config.yaml
n_layer: 13
d_model: 256
n_head: 12
n_kv_head: 12
head_dim: 32
d_mlp: 1024
vocab_size: 2048
activation: "gelu"
norm: "layernorm"
norm_place: "pre"
norm_eps: 1e-06
positions: "rope"
rope_base: 12100.0
rope_fraction: 0.25
qk_norm: false
attn_scale: 0.177
bias: "all"
tie_embeddings: false
parallel_block: false
init: "normal"
init_std_qkv: 0.0265
init_std_o: 0.0
init_std_up: 0.0265
init_std_down: 0.0
optimizer: "adamw"
lr: 0.00135
lr_mult_o: 1.67
beta1: 0.95
beta2: 0.95
lr_head: 0.00436
warmup_steps: 241
schedule: "wsd"
decay_fraction: 0.797
decay_shape: "linear"
final_lr_fraction: 0.1
batch_tokens: [32768, 65536, 98304]
seq_len: 128
doc_mask: true
train_tokens: 832800000
steps: 13162
dataset: "wikipedia_en"
Each number is 50 + 12 x the weight over its row's rms, rounded and kept within 0 to 99. Layers, rows and columns count from 0. The size before them is the row's rms in percent of the matrix's.

# layer 9 attention output (transposed), 384x256, rms 0.204, rows 274-287, columns 0-127
101:38 66 48 70 47 54 61 43 52 47 61 52 81 59 28 85 46 52 54 77 30 58 53 49 44 57 46 46 47 60 45 72 45 43 40 69 53 43 59 58 41 35 43 14 63 40 50 46 21 35 58 62 67 42 53 42 60 33 53 59 33 59 43 58 61 49 53 43 42 56 56 56 75 29 56 27 60 48 60 52 39 47 40 78 47 42 39 44 77 35 35 37 37 31 51 65 46 46 30 64 53 56 39 60 36 67 41 42 69 66 45 52 33 56 51 47 61 64 49 56 44 60 37 52 53 38 69 47
106:49 48 43 47 52 39 42 45 65 37 55 43 59 47 68 42 35 58 27 54 66 66 61 61 22 47 46 35 38 60 30 56 65 42 51 56 49 29 57 70 53 54 58 57 36 48 58 58 21 63 60 43 65 40 62 43 34 46 49 38 31 53 58 40 58 54 39 60 39 34 58 47 27 59 76 36 53 39 58 37 49 50 62 38 53 64 44 56 52 66 46 56 74 70 33 44 58 49 53 54 43 63 50 67 57 42 24 53 48 39 42 35 64 69 36 65 52 36 62 43 56 40 67 37 63 42 52 35
098:32 35 59 49 65 59 50 67 31 59 47 57 47 68 40 62 48 39 62 39 53 41 52 41 34 69 39 62 41 41 55 74 51 54 46 54 38 48 61 69 38 61 76 70 40 43 26 67 57 52 52 52 46 51 53 62 55 45 68 66 63 44 51 46 53 45 43 59 54 67 39 49 51 49 51 58 61 67 45 46 41 74 45 42 27 68 76 37 38 44 27 23 29 37 67 56 49 50 39 45 56 51 47 53 33 43 50 48 53 43 55 42 27 52 71 32 64 39 38 58 58 56 50 67 42 41 35 59
105:60 19 32 50 45 39 39 33 55 47 40 65 64 46 55 51 49 64 46 33 37 48 62 42 61 49 61 47 52 45 58 55 40 56 46 48 51 43 40 50 52 55 35 25 64 65 47 49 42 56 29 68 64 36 71 59 44 25 50 31 42 48 44 44 47 34 67 55 51 54 50 76 48 60 44 34 50 65 43 31 62 40 45 51 65 49 34 41 37 37 71 12 47 38 52 68 54 65 61 52 48 82 36 54 45 62 65 63 76 52 50 51 55 53 27 55 54 66 49 58 58 61 49 44 64 42 66 52
099:37 20 55 46 39 54 54 47 32 32 52 34 71 30 55 41 55 60 34 67 53 58 43 41 78 48 63 41 55 52 64 43 41 53 57 51 62 57 53 35 48 66 26 30 54 69 40 49 44 60 51 52 64 35 61 39 62 34 59 48 45 49 36 73 33 57 70 55 45 37 54 67 76 34 63 37 27 45 68 40 54 31 51 37 65 44 35 51 52 60 60 24 47 57 40 55 56 49 51 53 39 71 53 42 35 52 50 56 39 43 64 47 40 61 41 78 52 49 41 30 50 50 64 49 57 51 77 49
100:70 64 36 58 59 41 38 31 57 41 55 36 50 43 38 43 50 48 42 76 70 46 45 40 29 25 65 49 46 49 29 45 50 38 65 70 62 79 67 54 83 44 53 71 40 58 51 50 40 61 32 61 63 63 35 34 26 58 47 47 50 63 55 55 43 54 43 43 44 35 52 48 51 54 65 64 55 44 33 35 44 61 61 53 55 41 27 83 58 62 74 50 42 46 43 42 65 51 34 59 42 28 35 65 57 48 59 58 35 36 42 50 61 43 34 77 30 47 40 60 53 44 61 48 25 58 67 59
099:62 47 47 76 40 81 54 64 47 41 46 42 44 63 42 51 36 33 56 23 32 42 62 44 53 42 39 82 42 55 60 54 37 45 55 42 26 58 57 48 36 48 41 45 37 40 48 51 68 56 61 48 56 63 55 59 54 51 67 65 44 69 56 28 57 45 48 41 70 61 57 33 49 36 47 47 34 46 54 54 59 59 65 54 49 67 54 41 38 36 18 28 45 28 45 66 31 57 54 63 60 32 72 47 23 36 50 38 42 60 52 34 49 43 68 57 39 51 52 57 53 74 38 74 58 49 29 58
102:58 59 47 76 39 37 58 57 36 32 44 46 40 55 51 71 50 51 50 44 68 53 56 46 60 53 44 46 55 66 65 64 52 44 34 55 50 71 35 40 49 32 37 71 36 56 57 18 35 48 55 29 50 59 53 58 35 65 43 58 65 53 43 28 59 41 48 42 45 41 56 44 52 39 53 60 52 57 55 50 41 49 64 67 54 34 51 32 38 54 64 99 38 67 62 50 63 60 46 41 31 44 48 36 49 56 50 54 51 39 53 64 65 41 49 56 43 65 53 54 43 40 44 65 48 57 44 47
094:56 20 38 49 54 70 49 56 52 50 36 55 59 60 73 41 34 42 38 34 45 52 51 45 52 49 22 55 52 39 46 53 37 64 65 27 37 57 45 45 33 47 49 40 34 57 50 64 74 34 56 65 43 42 42 54 54 61 53 49 75 62 48 36 55 77 59 57 68 62 57 56 50 31 56 66 30 47 52 43 82 36 69 34 48 61 47 55 37 31 33 27 56 55 50 51 26 38 69 56 67 48 34 60 48 41 69 39 62 63 62 22 17 61 63 41 41 31 50 45 47 69 65 57 64 44 40 61
095:75 57 39 53 43 41 75 45 52 49 34 40 50 37 52 35 68 43 53 25 41 49 52 44 66 63 44 64 49 57 48 46 51 60 48 55 55 61 66 53 64 41 68 49 39 65 51 56 81 40 58 30 58 61 53 65 56 60 50 43 52 60 44 43 47 53 41 58 42 66 73 27 43 47 45 79 77 40 31 39 48 40 61 63 42 47 58 41 38 36 44 36 27 47 60 48 55 50 42 53 42 48 49 43 38 51 80 45 45 41 64 62 49 65 65 36 56 44 63 59 46 53 30 49 52 57 56 44
097:44 49 67 54 48 61 60 21 59 48 58 46 39 40 68 39 44 43 74 50 51 46 62 65 76 45 44 58 71 43 53 17 49 43 73 32 43 83 45 68 59 53 57 50 72 47 44 72 47 50 53 50 32 42 35 42 49 67 41 26 53 23 50 52 42 66 41 32 39 66 51 74 63 38 53 41 73 43 33 22 58 37 48 46 58 54 37 57 45 55 45 35 43 74 52 38 46 52 54 41 81 58 60 53 42 28 60 57 38 32 41 58 49 51 44 54 68 49 54 57 53 54 51 44 56 57 45 77
103:48 57 51 36 67 46 49 56 61 50 60 40 43 43 50 34 59 49 46 52 60 44 37 52 31 22 38 44 80 60 44 46 59 22 54 45 44 50 53 52 58 62 71 51 53 47 43 45 35 34 68 52 53 41 51 20 61 34 76 51 41 73 54 71 67 74 41 87 44 38 51 43 42 36 43 59 41 43 29 40 45 57 30 60 26 45 49 57 55 75 82 47 35 47 83 29 62 58 42 76 49 47 41 48 53 57 39 52 56 62 37 46 45 60 48 58 39 36 62 50 54 30 56 44 69 59 52 29
101:76 45 39 53 43 68 52 42 49 39 31 33 57 49 51 57 34 51 47 42 51 59 27 45 31 27 38 72 58 51 57 52 47 31 49 45 44 65 56 36 70 47 28 51 56 53 71 48 39 60 61 78 37 52 49 43 50 46 33 39 43 38 66 40 56 56 40 44 59 33 59 55 79 48 59 38 22 47 54 63 55 59 50 42 41 31 54 19 38 62 63 45 55 53 29 61 35 40 47 59 56 56 72 58 45 55 53 47 40 62 52 39 65 89 36 70 44 50 63 64 71 52 59 66 77 63 36 51
093:47 53 57 42 61 57 43 52 39 57 58 34 38 46 60 47 56 61 44 44 40 75 56 44 30 45 56 37 54 22 59 77 38 50 65 48 51 39 53 46 50 43 61 71 46 41 59 40 57 40 65 53 48 46 44 63 64 54 17 44 41 42 35 40 69 43 44 28 63 25 32 41 48 54 53 32 74 55 49 54 76 33 69 73 65 67 54 50 45 55 44 46 38 47 58 37 42 50 66 41 50 37 53 59 47 41 63 44 48 44 20 36 36 54 47 46 38 54 60 33 47 42 73 45 46 62 39 53
# layer 9 attention value, 384x256, rms 0.12, rows 275-287, columns 0-127
108:49 48 69 56 62 48 46 49 38 56 41 54 58 61 57 38 39 51 53 40 59 67 49 44 49 39 66 46 56 54 50 39 72 46 42 60 45 35 67 53 34 48 45 59 53 53 48 51 19 51 53 59 63 52 57 38 39 52 30 87 51 33 60 36 65 59 67 72 63 54 52 37 44 64 93 43 78 82 68 33 60 41 68 56 44 47 59 43 49 53 42 47 58 62 43 44 54 58 38 54 45 39 59 70 33 40 52 48 50 53 55 29 54 18 65 53 28 40 48 38 57 45 53 56 56 68 50 53
100:49 62 45 48 50 58 59 58 38 45 62 33 49 59 61 46 37 47 53 60 58 33 61 36 39 60 34 38 58 24 38 57 26 39 79 52 47 56 66 58 37 65 50 40 24 53 34 38 37 51 37 37 61 38 56 70 49 25 82 57 64 56 50 56 48 53 47 48 43 52 36 54 48 59 28 71 44 44 57 30 32 59 18 62 45 49 44 70 39 62 48 52 45 60 46 51 63 45 54 47 65 66 26 27 58 42 52 51 62 36 55 51 44 59 40 38 54 39 31 58 39 66 41 57 38 35 53 69
103:49 45 57 52 60 53 35 35 45 48 36 59 59 59 45 62 58 65 47 50 46 49 39 38 55 39 60 53 46 54 61 69 69 56 50 56 50 54 50 48 30 40 34 32 74 36 63 58 37 36 54 78 39 58 61 45 50 43 39 25 45 30 44 86 44 51 58 51 53 51 48 50 37 51 40 33 49 60 61 44 55 34 62 54 65 57 41 56 28 52 61 49 48 34 61 83 47 29 50 54 51 61 37 45 49 52 54 47 54 50 56 45 34 54 44 53 58 50 57 62 44 61 41 36 63 60 60 78
100:52 31 53 28 61 22 68 43 37 61 53 55 52 48 70 45 70 55 35 51 43 56 40 45 63 36 68 59 40 55 58 64 57 61 36 42 69 39 50 48 67 54 53 36 46 41 48 62 56 30 47 49 42 34 61 35 72 32 71 38 56 38 56 51 50 37 59 42 45 51 60 62 62 54 66 63 49 50 71 38 44 49 67 55 69 82 24 46 32 56 77 47 36 57 56 53 44 45 53 48 50 48 81 38 33 71 53 47 38 52 57 53 45 42 56 72 52 35 45 46 53 42 45 45 44 68 60 50
101:44 61 40 47 50 55 50 44 56 66 48 47 34 48 33 21 47 52 61 43 84 51 50 50 54 44 61 54 65 50 52 19 55 62 52 69 66 65 70 29 58 45 38 62 51 62 53 62 36 44 40 50 39 61 41 28 36 66 41 72 35 48 79 33 56 62 39 41 52 23 24 63 68 42 52 76 53 43 32 47 57 51 71 46 45 53 48 35 66 54 33 50 33 37 30 31 41 43 60 37 55 29 74 66 59 35 47 53 33 48 51 51 29 48 38 48 73 44 64 53 61 41 56 37 49 65 42 58
104:55 68 58 42 38 54 50 69 44 32 60 41 62 41 29 53 36 52 50 56 45 48 60 32 44 61 28 46 52 42 42 56 30 41 53 58 51 58 53 75 43 44 51 35 46 53 48 59 55 80 53 31 79 41 58 50 58 25 60 60 52 34 35 43 36 64 55 46 52 65 42 49 30 57 29 49 39 40 77 52 74 50 44 52 22 49 41 61 35 46 33 49 39 55 61 65 53 74 81 62 31 49 37 25 45 41 55 51 47 46 51 33 31 35 52 57 34 51 43 64 38 71 39 73 46 53 37 64
097:49 42 32 57 59 33 27 28 55 39 63 32 45 43 56 72 55 51 56 51 45 54 54 69 54 60 32 74 57 65 63 35 46 68 17 42 45 54 30 36 68 49 56 59 63 47 62 65 38 62 65 32 52 46 47 52 27 55 51 40 58 61 64 47 65 66 45 41 81 43 42 52 27 44 58 37 63 46 67 50 31 52 64 33 50 36 33 35 50 42 28 52 60 57 48 42 44 59 65 16 38 43 63 36 61 50 42 59 52 52 19 63 16 69 57 49 42 54 37 33 42 43 56 50 54 67 48 60
100:53 48 62 42 32 54 41 67 43 38 57 49 76 56 50 52 47 48 51 49 46 37 83 36 40 44 38 35 46 47 52 83 25 31 51 68 36 50 66 81 36 41 67 36 39 53 49 49 55 52 33 19 45 46 47 49 68 33 58 38 52 51 43 31 33 56 52 62 70 35 42 65 61 63 61 59 44 45 63 60 63 52 47 78 55 57 62 73 38 64 50 44 39 47 59 46 46 54 50 59 56 61 48 45 36 59 55 41 57 63 68 63 56 43 56 53 44 42 41 48 57 76 67 56 65 47 59 64
097:54 56 53 58 62 39 41 52 59 44 50 63 48 44 57 43 37 48 51 49 46 38 49 43 66 65 56 50 62 45 60 46 61 67 46 28 27 81 39 64 51 37 52 79 53 68 65 43 55 43 36 32 53 28 60 38 46 36 49 29 52 29 45 69 35 55 18 52 64 31 46 36 65 41 58 70 60 38 32 69 52 46 43 42 51 49 48 45 56 46 46 50 46 56 33 58 74 58 63 40 51 59 40 43 50 41 54 49 48 42 43 64 51 54 62 39 57 47 50 46 44 50 41 53 71 40 51 49
102:48 29 73 46 40 67 66 46 45 64 65 71 42 43 46 49 32 50 59 59 77 46 68 65 54 39 53 39 66 29 52 42 50 42 63 42 29 55 50 61 55 48 56 80 59 32 43 46 51 56 32 61 44 57 34 49 60 48 27 38 67 28 41 58 29 50 27 19 57 51 34 61 56 73 52 43 60 46 33 54 61 48 42 41 54 73 39 40 31 51 60 47 45 51 48 46 59 50 43 25 54 55 77 39 55 48 58 48 45 54 45 29 39 58 70 63 55 61 51 46 52 49 48 55 41 50 41 55
097:50 61 59 78 60 51 53 43 27 47 53 40 52 37 53 70 65 35 55 51 45 43 42 22 45 64 38 68 53 42 49 29 37 40 77 52 44 66 56 54 52 50 43 37 79 48 52 54 45 43 54 48 46 61 32 42 50 45 50 51 30 73 56 53 48 53 47 76 44 47 34 46 73 26 54 56 57 54 41 38 46 45 23 58 46 53 48 75 72 69 52 50 50 73 64 28 36 57 43 58 60 34 64 58 47 60 48 39 74 38 30 57 51 35 51 51 54 42 68 60 52 33 59 41 55 45 53 40
105:57 31 77 25 44 44 51 41 57 48 44 37 65 50 46 61 48 61 53 41 54 54 71 51 41 33 55 48 50 48 52 65 30 32 53 64 55 56 46 65 50 56 24 71 60 28 67 61 36 57 57 52 48 64 49 52 66 21 41 56 59 62 46 54 69 56 33 54 49 57 34 49 46 47 43 64 32 77 56 72 57 42 61 39 53 41 41 59 46 59 59 50 35 53 45 49 42 66 46 52 43 66 61 13 35 48 48 41 52 43 44 32 44 55 46 56 78 53 37 56 64 64 51 49 68 50 33 60
095:50 25 67 51 51 52 49 78 28 49 45 38 40 36 49 46 51 53 52 50 55 54 57 76 39 49 72 60 45 62 59 45 54 61 66 72 46 39 63 35 33 61 50 74 54 19 54 54 62 53 54 45 55 20 65 48 48 46 24 61 35 59 44 37 70 47 54 45 56 33 54 31 45 67 42 49 55 53 53 58 63 55 46 40 70 54 45 45 43 57 61 49 45 44 45 28 43 69 47 48 41 39 45 35 61 45 44 54 64 47 48 46 54 18 28 52 10 59 48 41 49 44 53 49 66 57 63 44
# layer 9 attention query, 384x256, rms 0.118, rows 288-301, columns 0-127
085:49 57 44 50 35 46 45 27 69 29 41 32 47 53 68 47 51 62 46 39 58 56 46 56 52 19 55 27 61 55 41 56 48 34 50 52 61 59 57 73 65 35 40 41 53 37 55 52 52 45 72 52 25 35 49 68 59 43 45 48 61 33 56 53 34 47 36 59 60 52 44 50 42 35 41 42 47 45 36 61 47 56 57 43 40 78 77 33 48 47 28 48 69 50 45 54 48 44 51 57 47 46 47 47 59 32 50 62 59 67 51 83 45 62 38 32 53 31 63 64 64 69 46 57 53 48 26 27
071:41 32 48 57 30 62 62 44 74 53 54 32 60 50 51 62 51 64 40 54 59 28 37 41 42 44 62 29 41 50 27 44 59 48 57 29 48 49 63 57 53 45 51 57 84 37 45 45 28 35 53 28 66 36 42 63 36 39 53 64 56 40 56 35 51 67 39 42 67 39 38 62 61 48 22 58 50 32 54 30 46 53 52 44 47 42 66 55 35 58 44 53 35 61 59 51 47 47 33 40 39 41 14 34 63 53 66 53 51 31 46 49 35 58 46 32 57 59 57 48 40 66 43 44 53 59 42 62
152:20 56 30 50 47 44 46 51 46 33 36 29 57 36 45 50 59 79 57 38 68 68 48 44 29 27 62 56 47 54 16 22 70 48 45 51 39 55 29 50 42 37 39 45 45 38 71 70 32 51 62 48 47 38 61 58 46 47 43 69 39 55 49 42 54 48 49 41 27 51 43 56 44 43 43 79 46 55 63 58 47 52 44 47 32 50 51 44 53 68 52 70 60 37 61 57 55 58 45 63 41 58 49 53 70 40 87 59 59 47 67 56 49 72 40 29 43 47 59 61 50 61 55 35 55 20 37 40
109:65 60 27 61 30 45 67 31 45 47 54 47 41 33 48 72 53 46 75 38 44 38 50 54 56 60 54 38 47 34 59 64 41 53 58 51 52 39 45 49 57 49 39 41 53 46 40 16 57 66 49 45 59 36 38 43 73 49 44 43 57 60 28 62 62 69 49 55 28 44 31 52 52 36 51 61 35 51 44 38 49 46 72 49 53 57 35 28 56 51 48 48 42 53 53 44 39 39 41 65 59 56 29 46 49 32 65 53 58 42 37 35 47 46 76 47 65 40 32 48 52 65 46 33 54 56 61 63
099:27 35 46 42 41 27 42 35 29 26 58 30 39 59 35 66 31 64 32 28 50 56 51 42 45 39 85 49 56 46 49 46 53 51 49 44 28 53 35 50 32 42 31 52 41 38 58 43 30 55 61 53 45 47 64 62 20 45 41 76 50 40 43 49 54 73 42 48 26 48 29 58 53 47 49 61 39 55 37 66 56 62 42 59 50 55 47 43 44 44 55 61 65 59 44 54 70 62 56 63 29 54 37 35 59 62 72 55 52 48 36 65 49 63 46 47 57 62 55 70 42 51 65 45 73 42 45 54
113:22 39 41 40 38 45 48 29 49 40 49 19 56 48 41 52 58 65 56 43 71 74 54 36 31 32 62 37 50 40 28 39 56 46 52 49 29 57 41 43 43 41 46 53 58 32 60 46 24 39 62 47 44 24 45 75 39 31 47 53 46 43 59 25 55 62 49 32 40 55 31 53 46 28 29 61 50 45 54 49 59 58 55 51 47 58 55 51 36 64 47 70 55 51 52 61 46 50 51 50 36 50 39 46 60 47 85 52 60 45 50 56 44 65 45 29 42 53 60 51 40 73 69 54 64 26 29 34
073:70 39 71 65 56 59 28 48 71 55 58 60 51 58 39 43 20 29 42 69 50 61 36 48 51 47 30 55 65 43 86 66 69 49 25 37 52 40 57 52 59 52 63 60 22 57 32 39 56 35 57 38 59 63 58 50 51 53 39 48 70 55 58 58 59 60 45 34 45 47 51 58 46 28 75 65 30 46 36 36 63 62 42 56 41 35 26 36 52 55 44 69 53 52 30 39 54 39 61 52 53 59 55 35 38 43 35 37 71 41 61 51 43 32 51 70 38 63 48 47 34 48 59 50 61 37 48 45
111:49 57 60 80 32 24 43 42 42 66 63 82 67 49 52 53 51 54 43 54 45 54 58 63 45 46 63 42 43 49 73 60 53 70 45 58 57 33 30 54 71 71 30 37 37 44 52 65 41 56 23 51 57 42 41 44 37 37 53 63 73 40 54 46 53 56 56 45 66 55 54 45 27 56 51 40 56 46 46 43 66 32 51 31 39 37 62 39 56 37 48 54 63 32 39 29 79 50 50 52 54 41 49 62 51 55 51 44 34 64 51 42 40 71 45 60 48 35 73 45 56 46 48 42 56 51 40 44
111:48 54 44 42 50 58 45 50 58 45 57 45 67 58 62 54 46 57 41 51 37 70 66 43 55 57 61 64 43 47 58 51 60 56 71 46 46 47 67 47 63 60 49 49 28 33 64 48 53 29 68 51 52 54 70 40 47 63 32 49 55 54 60 52 43 50 51 52 36 74 52 34 54 49 21 63 68 61 41 69 61 50 42 48 47 44 27 59 50 50 55 44 64 50 66 41 58 56 54 38 29 83 26 53 60 50 57 31 42 14 28 59 73 40 60 41 51 54 59 42 50 51 63 40 64 46 45 59
107:56 65 43 41 40 52 62 56 34 54 53 58 55 55 48 52 42 44 52 71 40 60 38 48 35 47 55 61 59 64 51 71 41 49 52 54 53 55 50 20 71 60 35 38 44 42 35 58 54 41 41 28 67 68 49 32 53 35 56 40 53 36 37 49 46 42 51 62 54 42 58 43 38 56 63 52 62 42 50 81 47 48 60 32 51 64 47 60 47 27 50 59 55 59 30 38 28 63 42 51 49 44 38 52 39 64 54 53 39 67 36 47 56 54 45 57 53 38 79 43 66 42 55 59 50 56 51 18
111:43 63 52 55 59 56 42 47 30 32 46 49 54 39 44 61 50 56 57 55 55 38 35 62 61 42 23 56 39 44 49 49 48 38 42 40 60 67 70 46 54 59 70 45 38 42 51 40 48 52 43 43 30 37 62 73 71 33 29 60 60 39 65 27 48 18 54 39 53 49 59 59 78 49 51 47 52 61 52 60 55 71 47 54 46 40 59 54 42 40 36 53 49 25 70 37 41 63 56 30 35 49 59 54 47 40 51 37 37 42 49 62 47 61 48 68 43 49 34 47 26 34 47 56 50 33 70 59
111:62 72 46 75 77 64 60 49 85 53 60 78 49 66 33 47 55 26 40 41 47 65 63 52 28 42 45 37 35 59 52 48 46 48 45 47 43 47 32 60 46 49 47 52 45 40 43 74 48 50 62 52 44 53 51 62 53 61 58 52 53 60 72 38 43 41 55 43 48 45 75 40 75 47 37 46 47 58 56 72 63 43 50 39 52 29 68 28 50 43 34 56 43 44 53 47 47 47 37 49 60 23 69 27 39 42 45 50 47 44 65 48 67 47 78 44 57 58 41 49 64 56 58 41 73 38 40 57
106:55 49 26 38 52 62 59 42 68 23 68 50 46 34 41 70 45 52 62 56 74 40 67 64 54 59 43 42 38 66 52 64 55 56 47 62 47 38 41 50 31 40 30 47 53 48 53 52 50 46 60 53 48 53 62 60 58 60 48 50 71 52 47 52 31 35 44 43 59 65 23 48 49 56 49 33 53 48 43 61 49 42 32 43 36 63 43 31 67 50 55 55 37 46 72 67 59 50 54 40 59 40 56 71 42 47 53 29 49 37 54 49 30 46 36 28 45 59 48 45 42 43 48 57 75 76 32 68
113:44 66 36 40 64 64 66 56 78 50 70 75 49 45 53 49 67 63 46 49 73 40 52 40 62 31 41 49 74 41 49 50 54 43 38 67 50 47 57 58 51 46 56 54 34 42 43 44 71 76 49 46 34 68 43 63 70 50 40 51 42 54 52 61 49 38 61 41 33 54 47 56 60 48 49 34 34 59 52 37 56 46 47 39 53 65 58 61 39 40 52 64 59 50 36 64 30 59 57 24 53 48 63 57 67 36 55 63 64 44 37 64 45 30 57 47 54 61 32 62 59 41 49 31 50 34 49 50
# layer 9 attention key, 384x256, rms 0.118, rows 288-301, columns 0-127
087:58 70 42 43 66 53 49 52 58 63 52 71 50 46 56 44 45 59 51 26 62 59 36 57 55 58 34 39 56 58 49 41 43 33 35 31 52 51 52 48 65 43 49 47 47 62 45 59 42 59 66 56 60 43 38 49 52 53 50 25 45 51 68 54 65 34 80 56 39 73 62 49 48 68 64 37 36 43 49 45 45 56 46 67 50 68 52 69 39 54 66 35 25 54 71 48 34 24 60 46 48 34 72 46 43 43 40 31 62 63 48 36 52 46 64 66 33 54 42 26 54 38 53 44 50 49 49 45
139:00 55 54 60 41 69 50 51 51 47 42 44 58 52 61 55 65 55 52 51 54 63 46 46 38 50 62 45 43 75 52 53 53 54 63 54 53 49 33 59 29 50 54 51 57 49 46 54 59 58 44 33 55 57 54 55 45 32 50 61 58 46 50 51 55 78 70 43 26 49 42 47 45 55 55 64 51 62 39 30 53 47 42 51 62 53 56 63 49 78 50 99 56 66 48 44 65 45 40 54 52 67 38 56 40 43 75 72 41 45 74 44 35 51 42 49 52 61 43 56 53 38 60 21 47 39 26 46
037:46 46 52 27 50 51 42 60 53 72 58 63 43 75 25 55 26 40 52 52 36 61 56 57 41 83 50 46 53 52 60 50 41 44 47 58 39 49 53 71 48 35 31 58 49 53 33 37 42 57 44 75 65 77 62 64 49 39 43 55 55 45 51 62 63 40 37 50 50 68 41 35 40 58 50 33 59 66 29 31 44 55 44 56 59 66 45 39 37 54 53 69 46 56 65 68 31 44 44 40 54 39 48 49 35 47 26 40 54 68 31 39 56 29 52 66 53 40 46 46 40 46 57 39 50 55 47 40
109:51 35 37 49 35 43 61 39 43 51 52 51 77 57 44 47 35 54 59 51 51 50 42 57 48 61 53 51 41 56 41 61 42 58 45 52 38 27 56 33 71 54 49 58 22 45 37 52 49 43 30 53 21 42 56 65 46 55 72 61 60 51 55 63 65 49 58 46 53 52 69 42 66 48 39 50 29 39 50 56 50 55 68 49 52 32 44 60 35 36 50 48 31 54 74 39 39 49 60 61 45 38 27 74 57 54 54 18 53 60 48 52 72 62 29 38 40 66 66 51 55 44 40 62 44 54 42 43
084:19 45 65 67 42 55 50 46 63 63 38 67 57 37 41 57 38 58 41 52 49 57 43 28 52 64 81 65 39 56 48 42 45 61 40 77 45 80 36 52 51 41 50 39 60 42 59 60 64 45 48 56 41 46 53 42 45 34 42 44 64 52 44 55 53 61 77 58 61 40 41 40 41 29 47 64 52 67 73 54 58 46 50 42 70 49 55 44 38 67 44 71 54 54 38 63 39 37 59 46 40 52 51 26 63 65 68 70 55 47 59 63 41 66 51 35 21 64 55 44 50 64 36 46 49 30 43 36
056:00 67 55 56 43 56 57 52 38 54 43 41 69 38 62 47 63 61 68 54 48 63 46 32 42 58 55 63 27 65 41 49 53 48 52 55 48 41 44 54 34 46 54 56 51 58 45 70 55 61 34 44 66 66 38 61 63 48 38 53 48 54 38 57 88 62 52 56 32 46 47 49 33 52 45 67 45 65 28 39 60 49 45 45 72 46 59 53 55 64 54 83 41 46 56 36 86 51 32 59 57 60 53 62 38 50 71 36 46 40 56 19 49 51 47 43 66 70 33 52 33 52 60 22 39 51 20 55
223:99 55 50 48 59 30 44 56 62 55 69 49 34 79 49 46 54 25 53 43 56 42 49 54 71 58 40 42 46 28 54 60 54 39 40 56 49 41 56 42 63 47 60 58 43 53 42 47 47 58 53 57 51 49 47 47 58 70 59 35 40 48 45 54 42 34 52 59 55 56 67 56 56 64 62 22 52 45 59 60 58 45 56 49 38 59 43 57 49 22 60 00 41 46 50 39 35 44 52 50 41 49 44 57 60 50 11 35 43 51 31 47 53 38 56 58 59 41 59 29 52 41 46 61 51 69 67 50
110:60 38 39 34 43 40 56 53 54 44 55 74 45 50 47 54 66 81 49 77 35 37 69 37 37 45 47 37 49 46 66 71 46 48 49 61 44 52 45 49 74 38 75 74 30 48 67 45 29 50 47 74 56 39 45 72 37 39 33 29 61 42 54 48 61 37 39 43 40 38 65 52 53 56 53 38 60 57 49 64 29 58 58 35 39 48 69 34 62 38 70 67 50 74 44 49 34 53 52 46 64 33 52 57 34 39 33 39 44 46 47 31 61 36 32 62 75 54 53 31 50 59 40 51 39 48 25 55
110:44 58 51 38 23 61 51 42 39 59 53 45 53 51 42 51 61 52 45 59 50 57 44 50 33 69 51 87 59 44 45 51 68 48 55 75 19 63 59 58 69 64 37 56 50 48 72 40 42 48 55 43 55 39 63 38 43 84 23 35 46 54 51 52 37 50 64 45 33 43 39 51 50 51 58 57 52 55 43 43 28 39 48 51 49 46 45 34 61 50 43 48 56 26 60 45 57 46 46 49 53 67 28 35 33 70 58 42 66 28 68 31 16 35 50 59 38 68 50 54 34 66 56 40 49 33 41 54
108:52 61 29 49 51 49 28 53 39 49 28 66 44 40 23 62 38 49 45 23 39 43 45 57 34 54 44 24 56 35 49 63 42 40 43 43 63 39 34 36 45 67 48 50 45 31 72 42 36 59 51 50 72 41 72 55 54 34 50 36 31 47 54 43 56 57 55 43 48 50 62 48 47 58 59 49 55 36 76 46 31 45 64 39 45 57 48 53 53 64 47 90 51 50 73 32 42 54 27 40 62 52 48 43 49 74 38 62 58 57 57 37 57 43 60 55 54 53 72 60 41 55 36 41 67 46 88 78
110:40 48 52 45 59 37 50 61 38 38 39 49 41 57 50 34 25 52 55 60 72 43 62 59 40 76 54 28 26 63 57 54 67 74 16 32 60 54 38 49 51 51 51 50 40 48 41 46 20 59 51 48 39 43 57 55 72 54 32 51 37 30 68 43 37 59 64 51 47 63 63 54 54 52 49 45 46 61 53 58 59 48 43 56 61 42 62 49 60 53 62 28 55 49 54 38 78 57 60 66 77 42 53 46 57 36 54 56 59 69 45 50 39 31 49 48 36 58 45 62 63 50 44 43 55 51 51 36
109:61 38 66 35 43 60 37 64 56 42 56 46 43 56 21 50 36 61 48 65 44 29 34 54 46 46 61 66 53 59 55 62 50 32 59 55 30 34 58 67 36 42 54 54 48 54 53 21 49 59 51 34 57 68 41 69 54 52 51 31 48 58 64 48 81 44 48 53 58 57 74 46 59 43 37 27 33 58 24 44 55 29 42 36 44 50 70 53 43 43 58 49 45 33 57 32 61 55 55 51 52 57 54 51 48 50 69 46 52 46 70 53 37 49 61 41 56 63 44 52 58 73 68 60 57 45 35 39
104:55 64 51 48 52 65 56 55 56 30 47 37 59 59 78 60 56 65 45 57 47 51 42 52 45 48 59 66 36 28 37 48 47 51 53 40 37 64 43 74 55 28 58 41 36 46 53 46 48 43 35 54 50 59 54 61 36 53 81 76 36 68 42 44 48 47 93 55 38 59 46 48 41 52 50 50 40 38 36 39 36 66 49 47 72 42 65 42 54 75 49 43 55 55 84 64 47 36 49 64 55 46 57 72 64 62 25 55 43 39 70 58 63 59 51 31 48 41 51 44 50 52 29 26 42 52 35 47
111:44 65 53 54 54 57 65 53 50 48 59 73 32 65 30 64 32 54 37 45 62 49 49 58 40 49 46 28 66 48 63 53 27 67 47 57 50 55 45 59 39 59 58 39 35 40 51 68 41 65 38 46 56 58 49 58 42 45 67 68 54 27 61 51 61 58 65 48 58 49 45 34 59 69 45 25 56 59 41 39 40 41 48 72 59 35 36 49 46 55 31 49 50 46 32 52 44 64 71 47 53 53 77 56 27 68 46 38 34 41 58 66 54 47 45 51 55 23 45 38 67 56 49 42 55 51 50 40